Weights of a small GPT-style language model, trained from scratch on English Wikipedia: 12 layers, width 96.
Each number is 50 + 10 x the weight over its row's rms, rounded and kept within 0 to 99. Layers, rows and columns count from 0. The size before them is the row's rms in percent of the matrix's.

# layer 9 attention value, 96x96, rms 0.357, rows 54-61, columns 0-95
093:21 70 47 40 66 62 57 43 58 65 50 46 37 34 64 44 52 36 68 43 46 60 53 63 52 33 54 49 56 58 46 61 65 45 31 56 54 52 27 48 42 57 48 49 49 46 43 35 60 51 55 45 44 48 46 44 42 43 28 49 64 44 52 66 59 44 48 44 55 39 62 52 49 53 62 70 35 43 55 35 38 42 52 36 47 43 44 46 54 46 43 62 50 45 52 59
095:63 50 65 55 59 61 54 58 52 46 35 64 80 58 55 58 57 36 51 53 55 59 53 42 57 43 37 68 52 49 58 29 63 50 44 65 54 46 49 37 54 63 25 47 41 47 44 41 60 56 46 53 59 57 59 60 35 49 52 59 47 45 35 72 57 54 50 29 47 35 56 53 60 56 60 62 61 62 52 43 59 66 45 60 52 48 41 40 49 46 57 39 42 60 39 58
103:62 67 31 49 59 40 40 41 57 48 48 57 33 40 68 66 47 55 63 54 33 50 39 56 51 55 52 45 52 35 58 50 53 39 34 50 55 48 66 45 65 45 60 36 42 35 50 53 52 49 46 48 52 39 66 49 47 52 50 70 30 65 58 55 32 40 58 51 43 46 47 40 63 62 45 53 58 50 67 69 47 55 58 57 57 50 42 58 65 50 57 65 33 63 66 43
095:60 47 39 40 48 49 48 65 48 56 65 54 40 39 48 40 56 59 45 57 53 53 65 55 52 58 34 40 37 42 61 54 29 45 42 57 57 47 57 42 54 45 41 36 51 44 35 42 50 50 42 57 43 48 50 52 86 29 39 48 38 79 35 35 48 55 47 59 55 62 55 61 49 48 65 44 27 55 44 42 56 46 57 41 56 45 56 58 47 37 48 54 65 39 48 55
092:48 36 61 39 56 35 64 43 41 63 37 46 53 52 46 55 56 59 36 48 66 44 42 48 58 58 56 54 48 50 42 66 61 37 38 33 44 50 42 46 29 36 59 65 53 60 57 48 45 44 57 41 47 34 56 44 45 52 44 47 59 42 55 48 61 31 51 46 57 43 50 47 39 48 42 26 38 41 53 50 35 40 62 36 53 56 80 58 50 36 47 42 56 37 60 71
119:40 45 49 32 52 33 47 51 47 46 39 56 55 41 76 56 55 36 53 46 48 54 48 61 61 32 47 43 37 48 53 59 48 45 43 41 55 42 69 58 65 62 35 49 50 64 35 39 64 43 64 49 47 31 50 35 59 45 22 56 47 41 66 47 56 55 66 44 69 45 66 56 47 71 50 53 58 51 67 47 48 49 51 57 51 49 38 56 55 60 50 51 45 68 47 54
106:62 52 55 50 55 74 70 55 49 41 51 60 52 53 31 44 56 61 62 46 51 40 36 34 36 47 53 60 50 41 41 42 30 48 47 61 53 65 38 52 48 54 58 41 55 66 57 54 51 45 52 74 54 41 42 49 50 50 63 74 38 40 39 58 49 54 41 58 47 56 61 57 38 53 45 52 42 48 28 64 45 71 48 48 31 31 49 58 42 40 46 47 50 59 60 51
104:46 60 38 40 41 44 58 55 31 47 42 40 40 34 74 68 49 48 54 33 53 59 52 52 54 54 52 39 43 53 44 41 52 61 43 43 61 51 58 66 40 46 58 46 50 63 52 37 53 60 49 28 62 49 53 50 39 61 35 48 60 49 42 41 39 41 59 63 49 56 60 36 58 76 47 48 39 40 61 52 54 49 49 32 49 47 32 63 73 63 51 44 50 50 32 44
# layer 9 attention output (transposed), 96x96, rms 0.315, rows 54-60, columns 0-95
092:66 46 61 63 68 63 56 42 44 54 35 36 57 54 40 56 52 41 44 29 51 47 46 50 49 33 68 50 63 66 61 53 66 29 53 43 44 36 44 49 61 33 38 37 51 58 51 38 55 47 46 48 54 47 49 57 38 50 47 35 39 55 51 74 53 66 52 66 54 53 62 45 62 53 50 55 54 39 46 52 67 53 69 43 44 59 46 53 33 50 46 51 30 45 43 36
097:63 45 45 55 61 44 55 56 33 35 62 41 42 38 49 66 36 54 44 45 58 53 27 61 44 67 49 39 46 50 62 40 60 51 38 48 47 44 58 56 34 42 57 45 46 50 54 63 57 54 33 48 46 42 58 67 46 55 56 37 53 48 60 52 60 35 51 35 66 47 45 37 38 48 58 54 43 51 39 48 67 51 29 50 44 53 58 69 54 54 53 43 60 86 53 52
105:60 53 55 51 45 58 49 40 48 48 57 43 52 50 60 32 53 51 39 51 58 33 56 40 45 66 67 28 52 42 36 65 28 40 37 64 51 65 42 41 40 49 47 69 65 64 52 49 50 62 50 38 37 43 58 58 55 51 31 73 60 50 59 69 55 47 44 56 41 56 51 45 54 43 48 58 63 63 49 33 65 50 34 47 40 46 54 56 47 42 50 54 41 38 64 39
092:37 50 47 63 53 61 55 53 43 47 51 63 76 51 47 53 57 59 68 46 32 48 51 50 27 43 42 50 44 61 55 64 52 66 44 50 41 46 36 50 39 41 39 52 39 49 53 56 42 57 57 36 34 51 39 64 53 71 46 51 54 48 56 34 60 55 35 63 53 59 34 52 47 39 41 68 59 53 68 65 57 44 29 53 51 48 66 50 52 49 55 36 55 35 35 48
095:42 48 53 52 45 42 26 52 53 59 55 63 57 43 65 53 59 52 59 54 29 38 48 42 53 42 72 57 47 42 51 51 56 53 50 47 43 64 50 73 37 45 50 50 39 26 47 46 33 47 43 56 41 75 56 38 47 42 32 47 44 56 56 64 73 51 44 50 53 30 61 52 67 55 41 42 65 34 50 37 47 49 54 53 47 69 41 55 52 53 43 52 53 51 62 45
107:58 64 49 70 60 78 44 58 55 68 69 56 49 52 40 58 43 55 64 43 45 28 56 40 58 60 52 42 48 56 54 43 34 48 33 43 36 47 37 38 64 42 44 41 54 47 51 63 46 41 52 51 56 55 39 37 50 60 53 68 56 53 54 63 51 61 38 38 57 52 45 50 35 29 47 48 53 45 29 48 51 36 61 51 63 56 63 57 52 40 35 46 60 58 45 44
101:54 61 57 51 58 39 50 50 52 68 66 55 46 41 47 64 57 44 43 44 49 52 38 41 46 50 32 42 61 41 35 70 75 72 53 52 52 38 54 56 40 69 75 62 45 51 37 38 52 46 30 59 65 43 26 57 56 58 50 40 59 53 60 46 52 55 37 42 55 54 62 41 47 54 52 49 44 42 66 36 43 36 47 47 52 41 38 50 54 61 41 56 40 47 41 52